config.toml
num_hidden_layers = 12
hidden_size = 96
num_attention_heads = 3
num_key_value_heads = 1
head_dim = 32
intermediate_size = 256
vocab_size = 512
hidden_act = "swiglu"
norm = "rmsnorm"
norm_place = "pre"
norm_eps = 1e-06
positions = "rope"
rope_theta = 10000.0
rope_fraction = 1.0
qk_norm = true
attn_scale = 0.177
bias = "none"
tie_word_embeddings = false
parallel_block = true
init = "uniform"
init_std_qkv = 0.051
init_std_o = 0.051
init_std_up = 0.051
init_std_down = 0.0
optimizer = "muon_variant"
learning_rate = 0.0124
lr_mult_o = 4.0
lr_mult_down = 1.5
beta1 = 0.95
lr_head = 0.007
warmup_steps = 0
schedule = "wsd"
decay_fraction = 0.759
decay_shape = "linear"
final_lr_fraction = 0.1
batch_tokens = 16384
max_seq_len = 1024
doc_mask = true
train_tokens = 97210000
max_steps = 5934
dataset = "wikipedia_en"
Each number is 128 + 24 x the weight over its row's rms, rounded and kept within 0 to 255. Layers, rows and columns count from 0. Numbers have three digits each. The size before them is the row's rms in percent of the matrix's.

# layer 2 MLP up, 256x96, rms 0.299, rows 228-255, columns 0-95
008:120137157159121139146169090122126111110129118088119147158138104142074148130172141124092096111090101146138123108105113073135100106119113140150117109106156108111142153123086140096099131143170100148105126129152099172109116140135134085107150117097146105136113163115144073173116136120131106101
105:150122100133109146142128208106133162129096141164166133140115157143127145171140142141144125115129094128139096174134164090151130166125106145161151094145123124116099106121154146103161132136112140080138140101119147142139118148093144119148115111160154141134152116088161152108120149182118166153
099:119160151085128168114160105146162127136125110158139076134136144083180115165089130143110107143131151143126133114124104129155185115129145112151121167104132129111112148134145125082101112166125098145114162102109161147161103100071103126167147126118143103131117117127125120133129146084133147089
100:168103089166145151104134156141138152139090097134126145131097127173137123140151124098128117148168089099136123127169119120167123135183148138095092131104118128148123143142088153122129132161152076114138104158135143134113156150086140103134096127162108082137086131130120124105133086089140105140
089:112132125136133147086157173128138126130163142173124093105151145131172157116182145131116167061157090144127127170128122089154098127107133141107129140161111123147137147138147117165149167168143137128154170100119157150113119155137118165128105120139112144144127088114125116120106177135098133109
009:069152142073126185150125099148143134128126168093122135135144154081127138134172145096136088156145124134091115164111103131118113094117139131101140121143135108128127131145120165121169140140167122158144119168138121153113112144140132139159152169105126157097129127108073102115154104091146145104
113:104174124185109165141124112125102124096090097141096097135129144100139116132138157123142096174162100107166150157152107124124149137110162146109115108145084139125108133166086148102125137148119119153105160099118110126146128164100170083129152118160120115144132119130097113088148104083115138126
106:097166137097132166132088125151144146132102155155150160134161145149146100127111120113160111155186164111154127087125113140141136113114094097092121082153140105131107138122141151129140098116154160111128143091103090135108104120124127098171114139108106142097071109156127096099149163129132105114
109:123085138125119129095159150115104100112114115146123122142128136132170115139169104113158179099133150166092145130125108148121111171077119139136177120094098156130070129105098129163147086154124124141179115162147131107124165071109133169156121153136115129120122122132155145121122118155136125123
107:165138119113111162107153148120131164089151116146123165106129156146123087114141167132129121152118110135136110140128132176107085118127153118131158086119107131170139145133107114149133135178106082159136138154121098109160086074149147126160141131121173126201115136101145134114105121142144112110
110:140115126119151084103140123175101101142181127129076104108105101182155115103161080115155090124111098100168115113118108154115154166145140086128135134145132170105145109147128106112131123097112087127124130138115141171109133147125110078130130091134135130095147133119123142109147121159157103107
090:138095135113166111157086096145089116099081074169147099147103110151130155099153084126100151149100107066158102175116143152118143087133130123155156154130137140163131158141155114135123108122128139151130130141131092114160112139163123109141139140122131141119140124107113115168124156094113125162
085:164151116124155133129122149106084117132145162065174117141094111120132133143074140145126160135136099112104172133093165137108144121139153153120076183124138124125145122121116107121128083131111146092161100105146125123131139101110092161104113131147105126131171151116118148146148097120109175099
103:165110110205124106166110130116138135123125136099098135121131106122146125145128148161111132135115097156144154080148127118082123075130131117082122134100092174128110125134118097129130112111137139132135130160103120126116136161108175103123130100098146146142190117163141121153170090103152101105
088:113136180106117154072111090139111102136096146104130125124171163131163116102142107134140119125134094144105101163165161140170109162096108121119216120126123125142135093150144124135121112111130088124157159121167151134137139120089093142131126120104121097154117134100127100108148106127148146130
135:170090124137129110138147139089115103145171122121140121192064119111127160114137136152116133137145136112138158115142087066116126089114153124170112119138097141120129158144185125139141121155131153160125107134111123144140144119134119084132131146172162108115097170139089126156117161122103113113
097:122131152124083105108129099137171168127126135141144105129152127156117098116167109113140122099145100136150119148168162135164162151118115130100125102107143140150100098138134083099147134130108142145111123091139123144109104127142048117096116111087097155153155174142106125078149121161108111109
087:140146117102130125105146103158095063117117117110081164163118113101126128124181103136114094132109136123149096143132111114148130156127119085132119134099106134143096206131098115130146164116120149125118122188125126131107118152162126165149162131112116116124151138117147145151163151112131112075
103:142087096155146097083135138087161094124138162145102086116122113137146136154115133115155179094172126124112169157154102152124135113118134074111094116146168144124096154132127128139131127128113108132129127148110083064103133095146153133136121150177138115137134109109160149097139123142122113102
099:115138087094156144127123093124141160113163120114120121119172128116105159092103119123130153177130151153094130127113143081148116138136120163150107128131121115115178098147139150093176156116126179099172134116164160104174120168119161140132154127122134138131114142124143102104170105130133176122
098:141137147098129114161127134166139159172125125104143143170114116132129107157110170116141118143132083087117133161149103148124163091138105158151099117163179116122113102093148118144096126121135167119094060142127136123122129149109138160142129127152126168101132102184113143118109159137151099100
105:099136090171191107132148124170128142132111126103118155144112121141147116141142128122110129109151129133108140074145141071172156089119156123150138106110128133157147126099145090093110126122150148128140181119141156160114127129094148155157148145108107098094147078125135132155142107122136107073
105:136178124123127138109140094123067079113117129118121115134091166104106166144160113136117159142124147120125148141159129111118141125088126117115092122108111135162119130134080157116122113142124112134112135132072093137107123153102156119142132144170155078116119128125113125143144039092117118098
106:085151109120153081126149122146166127107147134124177107124116117099133139168116122137088098123094129150110113049126157102110120106120174108132116117124096119110146157108113153129159135126152097148109112109084134122121144121147143120124091087111106125123166173108096090147155111159153143133
116:156174164098165127084127168131126133086089119135121146158143138123132134117097115158157130107141153121125144151113127107132151173100144115150103119129079125135082114184157108102104129194139149145124107129184123143146121109138117126114122164080123129158145143108117112125113154156152130156
071:122124103148155152142115173132132098077096115101101128108148126127136107157121061116103143108128130119150177146201134175107140170111142135130138121103123127138101133133150175097153127105172093127114150121156130139126129109157117142110114097115135097127155097107110154165172134121117131149
089:169083159112090144099145100056114107134106094092124135138126161086131162137131102139098145150120138131129137155161132103084142142126101140153160117107083153106120131111149177108156099150151122124120100157148173151141106169119139115099138136114122159104132093154138134116128120113135113096
103:146138118129114086127147161095117110095119142123139145077159167096145087118116103130090101114117153151142109140132170121198148100171111139122144140126108158170117163142129159143152151145132116098123121178107141078163132137126121086140074127131115106110139122139149133102140142102113113139
# layer 2 MLP down (transposed), 256x96, rms 0.145, rows 228-255, columns 0-95
008:145160147109109119137068157142077115125060150145145145098114102127169148132137141138137109081082120124152124163113142162146106139140094118134155114119124149121096080159129128169141111139127156125136127120114090152146123160134158121118189151135119140137131088130140110137161124120149127077
110:083087135082117117115139126129120136126150152105111112114160160119140131110131138157123133142138145134139156116101099177127113149170176126101103126145114121131152152149125128113095103141150071133142148111164125164163175110117122131129126169167114097150081137142100142158166139089139074116
099:118115111196140130154095108138111121145144088104169197128145149121173148138171148128119084182101140148120130162137089157154162125112111112133120124120114099134128122119121104134114096148098165167103134112126152124080146087138154136147141121137135143135115152128117107107099162159123143115
104:146120156125165076146169090135090160098117088131168100153113114181153103120149132094128108117168110115108124158153143139152113146115149153112147143107118110153096117137131143119103115163146123112145104122126081108113148089147127104116125167122140127156090136112113164080112104087105104139
088:117161149101141117118090108143155147111142166138095130127132170117141119147168129122124127147138077062113111134061111121138101153110117158108092105113142139150091101104150085058157127145137156126140137126115120127105087128141123119147121079082128122151144102116119115108120111113139121111
008:103151121081131145112111126138148086115155165146144139129104144119155134097160125107130155140121117072131153124147162124101138111142091103168072126114143110141100117157113125120154108112110112128171116148178134119182126122123104094105099089125175125112124114092156145119122146102155181113
116:091125152090133090108092138144165162147084175111160102118109099140095128105090127123125135091104134122116121122125145137129092130180107126142163144132086113109110109126178150131119115114114130137152125136119144142116087124149156137112117104135143116041150141129084161150139124116141102106
115:107136144117131152103087141127149179125154087148136128165120143113116138113113133101117160184172145143127154147133106100101138138108107107089124098141174106098132109129118163114154134145141129097131145121162127130165062105098126115163091191112128134126106085132130110143123113131143166118
114:139096184095141139122135144125101116144124108130091135137096139133132132141141095093150173116166133112058151127116136143173150125121089100149148083106138102159110109101128111165159122112094131164134123146157109157106169094152141163124119177125114109147143134116117117109151101162100134122
110:126129132138146119087161125142092107109122146139108188131122192121114154124156175119119136153116149109112117134124093156078084133131129155126151084111102133158144113126132143126139103157087091172112129148129087076153106121154108098108123098125151112166112164097126137141102107125116122114
117:151153164122099095147154129141137124135139092104137112087102129125160114135091090125150097165132081143144175112126123107138136151113183128111184123169106116185109135124164140118082137124100129148123157121155150119154134127125101133118122133140086130136137104114131095120165134111186143155
088:180147139170126106121103107134117197172124159141148140186130152120048105154118128105145136108110143128094135162149147085138109142144130129135146133101113139115126147151159132156117128153146155148164106127119151107132129116140152144134141170109132135160158109144147090144149148162115108153
082:157099119141080126157112112098114122166110152158121135158193121101166122142156106096111135154139132174097152152153132141168147143127141107103109145125094126149099147155137140154147124116119091141149151102107157104159145132152113166124157124119171099118128101089122113105091140116074135142
097:106162147089132140089088109136165116135064076154141122150126114140124136107099145157176121134156173169102173157111160136126138152108129118125135149144148090128176128170115144106166106098120118085104099130123136100116087121115098148116164150132136124136126115136148140123117132142103150116
090:085083160102135174104100111084123096136097139141121128118122160107120134114128105103135104167171132111116111141114163151137109154141127147078150110144113102147152119125131118095113134133152147157100174158142133129139109101100163127122143142111105153117184126173165150137168109132134077131
121:167124141178123071139160143107142091165182143117116134138098151143166149153139149135160130167129152124138098128130092108127156128127142149148110115131081133130140142114152139132105120140173148114126155142126154140143103097157128126128162164118123102104108123180131154143091161147169180119
115:099097145094111132121122119137174115121133125121142112109130143133094117143136101083171138134158118149116107142119167140133160124154108144120108119155119165128079117132105131117156134168081157178122141107105116117159100142139094086105117118135115161155164181130120119137170143160129076084
090:104187166128111157090143069137126106107142120145130127142123121110110168163134142106107109118126128169131114170185152159112143144121158131123124157130168125084136186121177162156136118093125159137109128131103155126125108122183116145142120130122104135119159147117137118152096103107134117103
095:130070104139137124080109144095137111120106106091109126099104143118132096124099150183136111087084115100118097113111125153093129145132099092130121075157125116132106170098145107126103136134108098109140101119136134102137128092169139134156139134126116120065156087113145102137139138158130144102
101:145090117138113135169095108151136103111126135104127148149146121091154108109135116120121166174129144151149104147125144129133077087127158113126091138109126133121106111104119119188130101163141119136159129150156106093191106126110177125150115069155117160110105105088112113141152097122119141142
095:157116100134162137136153094084094144075139086148137090153139158156089133139114114110131125123125137140097141113122134117146120129100095123189126126126084158135174134157105141095147132150061076112131116122104116150074124141164116130114144142136161145112119154128126132105121138118132148166
104:106123115113102182141120163109138095182098124118119102110109144149154152130136148121166119129119116128147126152108112174107138132159150175096149160125111104074148167164112167181164134127102144136107099170165132126128142130117115121103120139137138163136114162146153149124146160153136119171
103:097124140064115116077151124115166144092101120098146114111115105107142183151093127165122125121076134115141128133095099169109115177136121120123138185111135108106161167119144141144136151123152128140138143140171106107134105124123107110108149136125138129111155132185141124130140165119081111126
100:122168141141139095106136151119146108117107070180107143149134119113144116088130136146123125088161117119140177104122153140121197155115157156131164150128160149149126128127117126126135112151163133111130110143141101125142120156121156171130130099147118143156121144061132155103112139119072167108
120:099090085164078098147146105123117115177150141132151115092108100125117156162165131110105118168114119126129081102126154151109108116139108134132165159138125077084132146077105107124134111077146119130137165118066123144131134138150127137135136121153115138119091140157135142131132114105094102122
072:108130142129126098103162208068162155170141146164127152133127092126139165102134162188142136130122141119137113106111157150121127124144105122108117147137127099145156155117138111159111096174115103117095122127129127128158127119166120110091129138121133134126153129137114104171127129159177145084
092:145146116110146122113131126103120169130128106120132129146121131119156135157143141165143115162150182102135137139138127099101108138133137114102103124129109101122142114169137147100092134153180128109104162160158145089177158121066097105188167127130140114125172131137092177099140110114146129110
104:101166114149102113168131158127131096125150138155116120082173141154142069096108121120107158105127141127179085108116142093141151126131113151170138157129104121158147103149131130107147119120161115144102094212111104108123152123133110138140115114101130155105152108114140126125112147132110109169
# layer 2 MLP gate, 256x96, rms 0.305, rows 229-255, columns 0-95
101:147163096149157102133133135158178162133142110117140113182124143128109121151137163115133078122102097122115073085129146105127182112107148156140126136127123151097130178123150132122143146154119159104128129098133104128127109173138147126133112119117110146087168138080137126135090102170140169139
095:158125137146087101139106137104101107106157163135152160098134149176102150090151134139146155088109088119115130143123128136104067133111114113116131122165123140162140103119114122159123156108119115108155089123127098107110126172183103160084084193117127115121142151144141134119122115146124120142
094:105172144090123149132089123128170123133135130093135144097154142100119125114104140162108117129113134140137096128103116119119131114116123118181143109146174108149146096123152083146147099073106125115112155116129109102108078133158124141123168109106155174107172129137143130146125183168110168154
090:138086090164144114170092074154140148106115085094139159119116123153118095157082138112140125159103168112138116133097142139112178130144130158165151156133148138108135126106119129132111099121106100111143130127161095117154187106131130112106154162122120123108132174123118158160126096143129149154
010:093110106087096136092107138134116118099075124162173122107106130142172115154152126128147116102115133135120153147137160134120106097115126020120091136124117099152130099135100143131133142121124102114115126133084112121143138106135146138164126173117135124165143133123113078106132116170127119126
099:153119079158141130088161135136129148104142098110129138129142155144153104110150144167112142109105159160113091067160133135131138138140158157120135140119164130123151113085123126079140168143108165103078122135123150130148143101097125146144154110135112097087086128121182131117104124113170129150
107:092143137121137153154102133189160156114127154133137144125178139154129096124097137118141114121180145131150124092124122139139131132110086121116117079132187085119146124114138136140157113123146170098128182101108072161119089108106114111145134150101113143107096084145118110111128151142134133146
099:122066157142152142100160153104108105137092106139136144164147146126158116141158120137149166102142137145065149121117136143134131136090093129151142120088106147145100117113098107172174094151106133137158130164143125089113148088116115132134123168122113136111100102132155123097119099178135143111
105:085133133156172100157108098128164090142097135107116068150120092107125184132128117143133131099138163149147134124128118077152143124095101103127118187131150100093125112144156134131121116091149156100112145099121144161100147154117140125124107131121112141076140113157101127117151135086118155130
117:128114139125126060123131130126115086124137106140110072128120112152166143078137107133138127120130157101153164092126103166138160148132135111114166166163131148096104082122134095127141121091114095100124109110080113156121140160140132105124090118109141097124102131137117155086131143180159120120
093:146141139092159105129095112134091118099108093124129118159128147136130122101144129149057094128122111080122085172128143137143121104126120122157209168102134134145124149155136136128135142138138137131123094124112082118140099111134144175087091156122131142139120111112145113190121141141127112153
091:093100138149086114124123126129122112145101078154100135123165157152123129100135139104135097096108122121130130100163081125153110124162114091168160105117113138123107080137127142137121147136156132126086160098124109139121090124135165122131146133117162156134085109168133072100140155139163076151
113:115132111108144078166107102139138137131117132053119096092144098120144126112128153105114148160129101114113145086073142144131137142136145102151129145150103138118130139127125121140121117149097127144178099124140078162152135126124139150078100118141118126142139099097109144145079084143073106154
095:070152090124103137096116121108126110132147138121127117147147164142160101159127114170130146110159123153111145083144125155154111159168158125089189105109089094151121066148151149103121135123114097110141142143140135133146139119140082123125128132100179092154124109117134149117137121113155164118
128:081136127116140101112130110167164115107114120128102150100202134189121096159139126115117129111106143143117136130113155188138127168168128144112132151099167122132108115121077118109135131107111115105136121099170127119144114143116136176133116148094101150150169098092162124109137099131143111140
101:095123089106072114161142109127165135124158119127144135147137128140113106153163121112174128118150143122148120158112160113132129151155121128113125103162125167140088084119123124148155150134067128134114144121100097187163108115148101091126076124095126172152105138114115135137176113137115120100
089:127157139121100124122140119147120132133153116126114107108145135136083147152123190101122106116160118133126098163084172164132194204141132132087124150114157142113129173155139154133114133116151122133138108141131116176113128146132129152156137106119144117109150148119143151155075135094141147083
105:154106075145120099123130129088126104115122138102130084106142115144118114109124149116151177121142147125112142148136133180141152166093142110097107123120158119104087122126104128133118094134082114131139113120154108057089116092145141180123140136165107103103166112116154166150136111151113159116
098:131132152144100100097129150140079105152056131181139145130066145158130122155143132148104101101112125087116147137119112176103125146129145101091126130114146157154079152134112124148101117116132076159086119138075122150127134132151106145133093122130142113122153107146121167130129152133129112131
103:133111112144095171134120102128080129134120131130162134138142150143136154114122127149101154129112102187103170146133145149119111127120095114127088139137109121125113121154136088111092130147111116123120125143094117103145122084103085053167137120100139162113087122128119136133110086136149101057
094:150185109150111124149151135140122143152070181075139115135111179131162152149145139112118086153164100165120129114126161089136116112124112130147112115078177146149157119111133082127136142087139140136150141128117137130111121148082125122164148120128136143125119123145144077124136121120178133123
103:140171131140127115146132110167116078114171150129120110104147110122127142129150162104132119141127150145118107154134135117151160145080164148112109142158146133143134154149079140129132122126054122151146141123127097141103114107148121152132148147164144058112120099104112145124088058107107131135
104:125117114126177122078103104130148116078106138136149118113091130128137123128136124154116110150160133099141163086107160090117114133130174115108123147150073134118118179159147176151140125154118134110110095117069107108112120103164172142143139124102133108132143159149080133126124092110130135107
114:118126112085099152146181133151113178174154150068124096115117102130131144139150176111117140156115102122101120137117141134166098159145123100101169148129145107136105118125088149099108126106143099107146145133092115158122157144131153179108124099179130111141138135133158155125143131099105126098
081:155113132132145111112088125125111077061101133103118065171119139106150126101105139147151101162158132127099145121132141131140135108123140187139165162129112142089111108141152107123151109114124155140107115105120072099152096069131109126142120145122179107120124113135164144146124116131122112140
099:090176081137135098132141155157115094131140189129150094092158082141121101112073163092138134105116122144124121098106135149156125155121142129103152149117143114129139144150093126134158122125103129156127121096125104109111136109157159158127094113122136108164118131129080090158115165157120165129
103:120114113136141172103128104131112143159109130132115136184073106159128174151139152154177138173122112097123141160122097150084120151083129099102114142114132088068130078123120110132114100132103140153149132102156106151116116127101155114115156149118138140139129143123150111143082105140153106103